From a checkpoint of a small transformer trained on Wikipedia.
Size: width 64, 2 heads of 32, MLP 256 squared ReLU, 1.41M parameters.
Architecture: RMSNorm before each block, rotary positions, no biases in attention or MLP, untied embeddings, normalized queries and keys, local attention windows, paired heads, gated attention, capped logits.
Training: a variant of Muon for these matrices, 10259 steps.
Each number is 500 + 25 x the weight over its row's rms, rounded and kept within 0 to 999. Layers, rows and columns count from 0. Numbers have three digits each. The size before them is the row's rms in percent of the matrix's.

# layer 4 MLP up, 256x64, rms 0.277, rows 189-255, columns 0-63
105:518489499500474493467539435534496475527473482525527510432505476496524501475520479511480470514497498484485485533477512509476501570478512460455528523522463507509491504505520537498487502495505482
096:492561523514469475515460506506514504519475497526515484496478486538465456485526485472474498522486514499467490495489472517480504526504511510507492490518476484504526504528461476501484520437530582
094:525486499499520545510479456513487524563530528499450526452516483492487461510516512460525542481490555509527499520514496471478531480526529493521494510544531484479500505511474471515506500502509490
102:525483465462504504501454513473526499504480507503526510421502501470505539483515485477508481505521442531533514481483508476483491517483502469502531516498470506505551519497500500433538524511493506
120:469484487482441479511511508471538442522495497503464472548528529526511514472494465492513489493509518515527482470502535534506491495545490533499470446486493478485534532514499533486503501459489507
109:530466493469479502508480508503551455486515498460494493507541502496493502466441510503517483520508516485555467503484513543520484499501514463507473495534519502517551525525472485525538488447497499
082:501538549532506469487508481519440505505528522514496504470449464517507505506503523490432504514477531507484502532504476515512480514507496523505542519529488482537471457520517516525481541528497518
076:532496493512495470519509462467495525506502517473474469564487490486489533522550472477494530485527510514478489557490458492518530487494487543536480486509473512519547517527505502473465506475509529
081:539460499498504530524532525490480497516477506528512463497450513525524528502508476511497528484540522478543524518478550546489485488475484512493471494453487533527523466526532500502452486502473494
078:455501510494479550510493453513472485491501499492492478474504518471497510494464509521504478492516496539535537563511488531523508463534440511524501527470496467518499472500523515525538538523470507
078:507500512541533445484506466500491501505472507459435508507497525471516522471528474497476462472476526495520490516465444466534527512473513514501475513469473507502524476481501490455515484473497490
092:484498527523511551557438516510553496516509491502539517501487495505512475508467518543475530520448485506469481473480485468480518522531504474516500492540500459518519489506472520479492498499499535
091:487501489475467444485510511465534531521511475463457505511476499505448535514492464493494446487489486514508526508510498476545481507484510504516484476489481503497558484492468485556521537501496529
089:497472509503515483483500556479516486510475482476472533539561448482468461508486511477484483483471501513458501468535458501497513494511521468485460543503509513518539492513500495509463496543485505
110:512498465520502507476568480478487517521491514528506483465529519526483511510504501492490521475523472535523535446476492525463508496471485469521467479473489495507547518519504512488426507504464506
102:533505544466500468511527491548460505507475467510498516531492514522509533531507453516479498499492546518468474533516470510492473534508532531525517507506479461486523516537469506520523469468483529
090:487498526488547514528526514499482498510525489488518478523456530512517493471513504494489496507487483522495520511489515512471513547461460465483464463492483525544530502488564516460435505532500496
101:535466492495487483503505501475533441515504504562501497504490522498518500425537473536495509498493543476501511535503490528499515541532452493479487500489487493517490514515459510464473523515523528
103:505531554486526478515503482518448496503513495504496519494542496529540531496506501475521498470442543536496495526536539508477526472541472512459476473483524459500498509504539497507502532483493492
109:491451524476515464503490516459469466502519487560488502490519500457496509536484488465444482493503547508494524494478509493475499475524546499524484510480490511469469529460503468500493490511483551
086:506538519474510506455489518515513528502492496469514499494502513479523516482473484515471485538523476507517495450513482538535523428493503520496508515469467546511568512497517465505537524522490493
094:535482526498545525543508494536479531535512519507487488497521491548535506521512472505497470523483494517516537481498472490485521514479452463508534512508519516544508476564525478470514527506477529
079:528531505501486501542488522499483537504529472474524475496522519533528498526519437509494541479456514542489505474483464506511515515464513478470502510511492512471564478469507498497491533547500521
103:484489513487488503532509497466525494479504477527477512466490514473455528516493483503500515519463536455500522551559484468484500540538539516479496442501457480508492515496495458467477502502493500
083:493498493487516505517503481507488474504475553533473508513471485454482489526524463502445501551519468466463471491498495510509553492469530479500534482557477507501520504480455505520510487474525483
087:468491500477526518479521497510528497496521450448477461568524516487477493468467511492510524479541444484533489492519477503475501498475452516516491480524467531488524503495479510517476488473518515
104:533470471475513483482501518487479467512495516520549516475477479537516468453479513497536530437517478500484461529471519547514466517479518498481479503505474498504513518524510483507470521510465546
090:534499464528487521523503487539476490494530504456505476522498553530532524511499438485524516504508506536514499492497489525479531491542471539539537529509504501502471508489496484442503532534509508
134:474489469501546455526529526523502495533521505509474522503493532481504469542497493487502474488520514525488549508516527541475504526511502497571500479436514502495452502495517487531465511494496521
079:439511501503477504474510505517491543513507469485514506474522480545543474469486503529496513508495518515469470549499491471533549519477530488468503497504515499512488484541504575488465490485486519
097:464506495480492447528461476508514505530514490506489518506499542463476523497482492525494541489469471458507525495512532478517506502487431480503454556544502474510497465514533517521492493514487508
097:490465500492482513496490527557510478467476493474472522514481490471487529524490504466518497491469505490461527515501442511505515501472520540528543465493467499515508547534467514514494487508440469
130:503462481464511465500446497485525515507546462522529517458432506516492546489515494499511443519521478482505522502494497477451511519528468492487487488516517512478510540504498524471514524487519513
090:516494505463497464480507478513487485514513495500526511513485542500486498478488539503531485497541527485461428495508510534487544482486532508459491483487509522459498476507547466479482510447456487
083:464465515492506543515511497481534498502544536530538491521485455490530529493461522540503539530500468515500486520529490509505508494521490522484513475541444497507542508520496563508503488496496477
107:471479505485495496507534534465475489546507474513454460524510521502487497561482472477478494473494498576515506497504502469512473509470486516481488557472510506489470478504500466527490529474491521
095:556510521533481506508487496497507493511521478486514486519494511495482507523460514504521562497515511469537476459531487546493468500479513489489465517508487555549528499551505463502462489496482535
091:514476495536489479538477529507483531504487495497493510461433522514480539518485513440512478508484515457523490512550504499477451493468531492486462501485470512455478493499495476526482493464515504
098:473460521479484529479427499490522476498507466486479530519523536490482509526460454525495493509474459471483505538548534515525516491528506460487484533509503509471496528492502518480495474532484495
094:490509492443498535517495478513525481506470481489532486528560474497477515496534472514515509520564471474502486480485513530503570491498487526525507510500497542509525533488472515511530477473510472
098:484550525496486463481506501474480479535531498536453511451522500468475478544502504511452447524538521521467491491484503489474500509510482507495456497486514513525462518481529522497510503524506545
103:470530533503516535505481481507501529503539507496525468501540510506538486488525482489500476557506470537484465518490455523492557511542540498517502514509486531474507509496481523433480517505499508
100:519496513481531481481447480514521481461475498494536483459524495527487512540491522492474493516510506465536548527502534496478513502490509445488448490495466522508501489542443502474504479521495529
119:475505502491491522495485501524525545498499470515570540509524509512476493482496505479500487526499462508509509469500499521507488471500546528437530471513499438471540457510484515470474516495473510
095:524465535483537531470521531520505468477456519530503501520482534470497460543510517478517489464490458482495455515525533542506492480473510462519500505497450478486504482516502539498474499490481480
100:474507496486530463443527510481443500512483474513519473529532503468509526509471487456505534505503533553540497501460491494526503538493474510485491529481475517506464480508464459473497519499499481
111:500518468489512474483519531492519488546504498469521519503537534507503469476465542522549544484479502522502484522508488529515495522453526516427478503533493498501467492490514525485452526486486513
115:464485492465507504504509539492492461516517501456469508542511528473450515509476477520492512456472511511490496522524520522493529466540513533544469489461519507515471550475511521478480510527498469
104:479500466494477509531535479508551539505510489507533507522506525483522482531498500504476470483527529541508540495463537498498489509479503449495471529478503469464472550490465525482506515545465493
096:490507504520521526532518451502494549519527469534461453526540434502489506538482504479545500533524514532482482512516543460499496484505490521496507520526500485479509528527486505522526501525494520
097:496518534487471510522469487485520494527519485510506471530456492479502504543491525524448487475489452473489480529504509509530547536505525488512483439546507469543480481488509527486479477499508526
093:510500531513487482517505457499531451511544472493445504480513465517470512496476513467512498533474484459530530558472491481508496486460457488450493482512534530520497522467486494489501491504508483
102:518461468518514510532465542466533529510490490474521485515483533511519496553491473478529468471528495543521491509449537478487518497525509484537471489504482507500486510471525462459536512493486522
102:504497479478501475439496530507509512506507449496448560498488490465521506452500486533466525461462484531479498492458491496472501517515497514489473526485494514483488548522476492482513520478480538
087:493534481517537522511508481482496520478518472531535502480491530520493468481513512492500483508502532509506474506469487485443508534525525446494524513500522456508532521504518546450512547519509555
105:549475520505472498460518525512472463484502486535519536482513468474526516495481513511457507490480496542540465518525510509471534492539506505522482484510474479495502524518442516467504501458468464
083:489471520506509530522495501526495469522544518456490524507538507472474483557446514532501524520518449515482504498538531535492488483541487518518509474520484477498497487511506474548528488497468533
082:501546512503444484534516462495513554525483518480472468542562527477498489514491524510477493513518508494513495485566483496524521493484514497479511465559502497484527499499491515545522499484499506
101:508487487455538521504544466468484473511511497475479486534458563494536477496488518510461494506511496525492522521510496509507541448494529529542507494512504486549477500498489489468507546509463509
098:553521462506559473496507464513523508512467526464479501468501501476479544521495531493533477480511466521504490520504493512486484520501488481530449528513461462526518513442511517517514517506499469
109:493511540509545474526473515483552510523503457493499480473548475494476478490452502486484492551492487502564531458494536525511514487517486492519499499496478523523537528521493516501529463490482487
126:416477513519499462467452507517472480514524511467488508505521502487470511484500466472469519569508501498458499529489485494498506491504507498482484529516495538491481531547487507469459478500497498
129:507496457495531518518500482508552449502510506502510520489456460508494499501487511497518505497498522493457471504544463493460522538499493461515482502520475505501478497539481533485435510561509477
101:484502471507523486510535536463522498552499505455507497468505530458470518481525463504533482482542452513480506477499513471496521461488520505517478509453487533505530503504477454487500532530471489
084:498537536504479502481481465489531511482531488498465485520514516494497497513548559512487519520540462466525473465483512529519500488529534461462495495535508543482492514515493500454459514489526474
099:483477489483532500526518490490540538519506500531509467505477508480466533488496522522491462550511495450514503461498483480486509503509456432456476486525458511500523531495493482486482512474535470
104:523518494542493497505431518508473523550526470479479488485481530481501484499497512443508548471522531486534499501486496514513501497493491517466477441537513514495483502477560478526506516495511516
# layer 4 MLP down (transposed), 256x64, rms 0.193, rows 189-255, columns 0-63
107:480491437514511495514483498488484507521487524484469492532453509512504540493491477494476525548525526494510534490442463483536498503531471475536524527512511495532521494526520477526484540514460473
104:482522486486523525497508473481500550450523495522521453515514497469466529477495496546503507474477490515502479517544457470493529486481532510494484562510547503479506452456499491502505489522509508
106:506515489493439511498525510499486542479485550484477525478485442506479523527483492524513486507531467504522508468516481535544471488485482497528474468480466513513437519528465483504496468505516501
110:473529515533524530518530504502540560453514487484494461484523561493505516512500500521547485495480529501481499556449461502498505455499498496493492512462479507497490455506492510516483491500498473
118:510508490524480508500531476498489489536491478468443499504503430532518467484519492493478484521468464496468524492474499503523478516478491530520545515494523487507507546542487466522466538464531503
101:492516501524479500480498498514506492514494521494551494507519517543518515442507495518490510527515478538473466538539523495548475515510518502530501459513503511454498497456523513457477505567472483
080:482510486490498501520480539473534491525467514485507508467521505525467576490509462535496491499500509496496521451524514530515492505507492514508465511507489529434509527485461519456495497471477451
091:476535503432483483466516536527510532491514506518497459486505469516530478496500520529524515495506513507476515494472508492465464506545501481521539542491542517500530492494493503487520427508463490
082:483475517548480493450487484463473522543511506488521493489459517492476493501500499542483522539504498474464524503491464448489513477517467509486516516519547559514496478477492500531495551487520512
087:456485488545498547509529487498514495499481480487544474487510530502483526501542525500446506485477518475474513522517469536517508515505477462491482497485536505454504494487473481470505564486547489
075:449522491554517468494469545504536497485456543509485523513496485508513522525529514544487497473479473520481519510501443469491464458518494493509492520505475528473477502505509511457497536492520526
088:509485502487473494447540493503483454501488504480455520507487494526492493485519469455522497470514488477522493491478521499572490495507465491465490476475478535552469523529491493522494477515486445
095:494521467494484514487552471512481512473497525472512487478472478514520505515582537509517535529521480506460524508499487473517486485495492489508492491435523467509525539527488469504502513459527506
089:491519464539538484506498528515515513483456510495503485471500495503516491494493518525473549507519530483532479453501477526497508499579511506445508475466503491486483450470513535491515477472525484
104:467507498528458490507448469503482468514495525484525521478485518496533500468533457542470479478523505525519460524540488531545512543505512458510512523505491518499498523493538537510492535480521483
106:506504513456504469515477468461506481486535433512520495491508501518510489556520459518476483542467515532522458484496505524497485485458476505514492459517542516487502474466495503485470482501468472
095:497473492483531532520514502497490453527519521535501524508492532444525493512527520510545513508467482465455509509509541506519537503490488480472450482509458464553468481497510522521490484511521510
091:480505508511540469537504519469501552498513491497478512531532486511529546490529532521518492527501517503497552490469492493520452508496535488533546501473482546469517496493493472554513463513512514
098:505500521468483502534542469498449527511477464511502457483457537507504514466467482522529469485525512530469482475514556473466518481519483517517485505471503502512521517503544505505549533496500496
104:536482475517478529470504497483445468520472530479514558518498485490475478503493532518537490525530461452479484477507523505491492474505492525517504486529484491509533527544475484517523473492505558
076:463457470541501475540488495488477493499483522539506482494445507560520453496504516493509505477505534467478485505530478492476512512553472500472476500508504480505457520483459509522461521490512520
105:484515535493477498497515474530583481490500473500507514539512547495484473518461478519495485497515519480503517497487465485486489508439473557521506512495500488503503487537529542492542466503529509
084:482476488567502521470463471483448452472490541474505515475506499447508468490498508494509515506537489494527468523519499511495516504476488453509508494512477494509433494525512526493464478476504512
105:506508471531508487532542514468451519507504468502498489540529493515461526441501539516480527469465516450494527487502497497521484476487488501528508560520531508481501491508482508463542499521516479
081:501528529505550475507557542490485518483511492500484517487478477499510516526466502510559518466474448511487509475482487537491436489504524528479483464508544525486482510517519482495482522468498503
090:537539500454513479503499484474489503495532492488502546492570502530507534480470527535517542466539498477485512471483517479480515497485481522510514501487528486459489443511495496443502518495515506
107:494503474514546481514495469502483536526552520497523481475497516537521515473494566519460494500507534497490487453528492509454503490492473497517464546521511470511517537501481529496479454499475494
093:478530539507492499467498491505507512544503508553484492504542479478494501528435516497519494529518465475537485508516536502507474515511490504525529521492513532516524469451499444535528472537508501
125:532499510538528538482481500494510504541519529528485478460525463506495496429479489501499480480485499499533501510538503505476489460484507479483493541510519483526529571508494518487528530506471539
088:510527504454523498531530526495527538489479540496451503529512508470468511517489493495478495514487482512495551501462477488479466485533510508550492493498482513499563513479488461494523481502532556
096:509480481535513558438528465497555500478515512519513492520538518485491455474512495500510510473520480476442503489498484515527531505531525499520504520495539481478492478485520471452520481496491527
108:493528499479536542507495536471473502486478482517549479517440536538485491524467496515480459518507483513507469477490534515492504520525517473499534550530467547517499512513476491515499539496497467
116:476534470485499543493478472518497452460502493515528502475472520481490503487568514505518491513489518528525489521485514479487484491501453502491524428487492508542532526530475483479537515501468484
096:501489472500473525506466474450515554470508515481486492527485489490546521484457483508482501478529491508468548501516486506454486539485472465509486555515517503479503475495515481507455475473497538
088:517510484536481437499462519500452488505478502474470511522528529529474486529545484487492471483528525450505514483437507498484495511474518508489503542479536481484490503494479452481509520528493511
097:520487471453489463489498493461470472461517551482497518469468502476502506543513499466534515548485516490527496530519474482500547497491526498495502527514513515529454520518475479544480473488519475
108:533524488499517512473479471490504502515499483477490496493481512485500568470448454515544540508483499482500592474489476490492491516475479534512487465499473514494495468495515484514527475501519483
097:470483478520461494546497480512519534485511513486456523506528495481501555516486544522481514482530462473506537527517486511512492529524494529523521528464508512474509519454507469457499525545486481
096:519510514527494509508517499528547477506514506535487499481531497522510479491486492508504512452505490487505519512532506509513506501476516498469525489500518497538496485491515526464517367495486475
086:512492500541504472479490511482494485514524474527467486483485507514530496513500540517469526502473523540482502525486439501499437469515451489462506533498483541498488488504511485475451473460490535
100:525476490480460481536474508463530513465531512462474527470500502533493533475557520505524486513519531471514516517483493511479523524522495498478494540439502445522506518525480517509528525519509508
118:463534465468473499505544557483547548468494486522498468503474507486466482492501520506507500473511525510464535511509476475510475518508499530525495526498523499515494534535510482516544538466537507
108:520523483504514525498494490523487483493526472499482512516539512479501452537474445487477502487511477487544464474491488486527501505470544536534516477490488515528448557509516524523513546501517531
111:532454513528482532473494485522516487480452476498504526489513495473466508515499493483505475481503468503511491518513539477516552457497476458484502467498438514503481498481510499481554549489481460
101:478533491490480475487511502502514494513533497496470483508517478534500510496525492508521510579514507492466523459459444461484476500482524556545490491524494490506551523482506501519521543491506476
100:488496470487469531501469499505474456492499487501522493491470496497535519479499497513525514553532493507478508527530496489492513489487467483431451445472478484504507555523502500483526456485528532
109:519469525491501497542493489496500522477497458503507496486524503493518470514508479513491530491464513490487466514502451520515515486517500464478505484502542496502500424500509531492495416494442470
099:524472512517490459534506487501466484489439499503499523485523508520510514512452529499516489536504477491504462519522469475497509500524557536488518485493500522501426496480505502470445472519470501
107:456496475496519494474511529543493496472472523527437497501471525500465492469488497506494503532474534486494508509490488487496491454539475522493489571483501511486521458459505500490514507473548467
095:517494484499477467463502538499494503493501503517528536545512482496481489457482481500486485514493525505495509516508479498487521497460482470501488474562505489517477483497513461452518411449517517
102:509513495530527519499483574508504511500474517500502518517514489472487503520454527514514476567488480542461495525514540500493524495470526525545509490484473502492522486500516458500499474486505564
099:537493505528508499487522541495527498507486521527535497526492470513510522487541510526478474509508537500471485496476522508492512485464512467545476511507543476431517551531500520484533548514495534
106:509516506491469524481503511541521512503494494509508499551475517504493525465426530512484514513459468456505433470495519530511522515531504476497484523483521483528505472491517461520483513513500451
097:482488458429539532524515497541484546470484514471490471482501492495489513504481479479513522515539485515475470439465508489500485510539478478494492517480494496480483506482540526515508452513527483
084:501504499516461462505473510508502470498441493517473479489516509492513530512480468534540487475499472498500518525527508498514493473465488467488505508494497572488512549476468552536468454515487510
119:468497490549516488496493529504519483496499489464520499537491485485510495473523550527471541505558531522547503499484476486475519476512520462517461497463478512535541460483510485524496466525525498
088:488525483482457500491511527527485477510473514509529513497518467510508518499533514479485488530538506483480496464513560510505497541500518463489507486473517515493541452527516482501479414531525489
088:478460520484513544463493526497505476482528504521533509529459457544487524505520464505536480493490539517434525535472505505468503510493496505504510517488517501543527520533498491503447505526505516
108:501499470450514475457490497485495489492486496497488510481532493516511501506495511484517456509570511480489517465474527472421488474497536495517518455503533534500494527508491494481485450498498543
097:451567488550488511502463496502494482517460517500499504453507533490517495514477536503513534489508488492478467534521500520483496472483522487519545487535459465463539502485530532499494481472504517
117:532497494560455490496470497483517526490500478514494502555496503470527500450473503516488561464486520434498531489475532502501527501510559505512508479495519496516513501505508473518486520527482526
101:496500528531483493485529496468474493503518538437527514491512512494517536461514464515481509541460494540486470489515476499493490504492507493479528546517465490510506539519524488491488419503500532
117:504451498541494508480483497485538502539515529507515505484510538517537544499451472485486476527476526472446525498472531503488505499475496447509502482466522527501541476506537518528493472470505507
106:527491498498460513495501514460501510488501512481500533480453493520463528522526513494526489535514570470506491499523498472510520495467517471534468469488530497488537506484470481537458458479460470
079:491458480489527469531529507521521489507479476493491516490466472508491531486493451507527505452474483566500512499520531495502500523487492532496538475498508509500545498461481536539480444521466491
094:484498543496516518501528553505483483452501485503512503490532490498462495555429487481518488480475531488520488516506441477494495475499492511526504534504501518516466488446494447483500511493494469
113:514537475493511514486475530517488518486511495467516460499475500486569462466517461516503549486502502479469502508519514507531478533532521486509491475504487437457472516532505499505496543526532486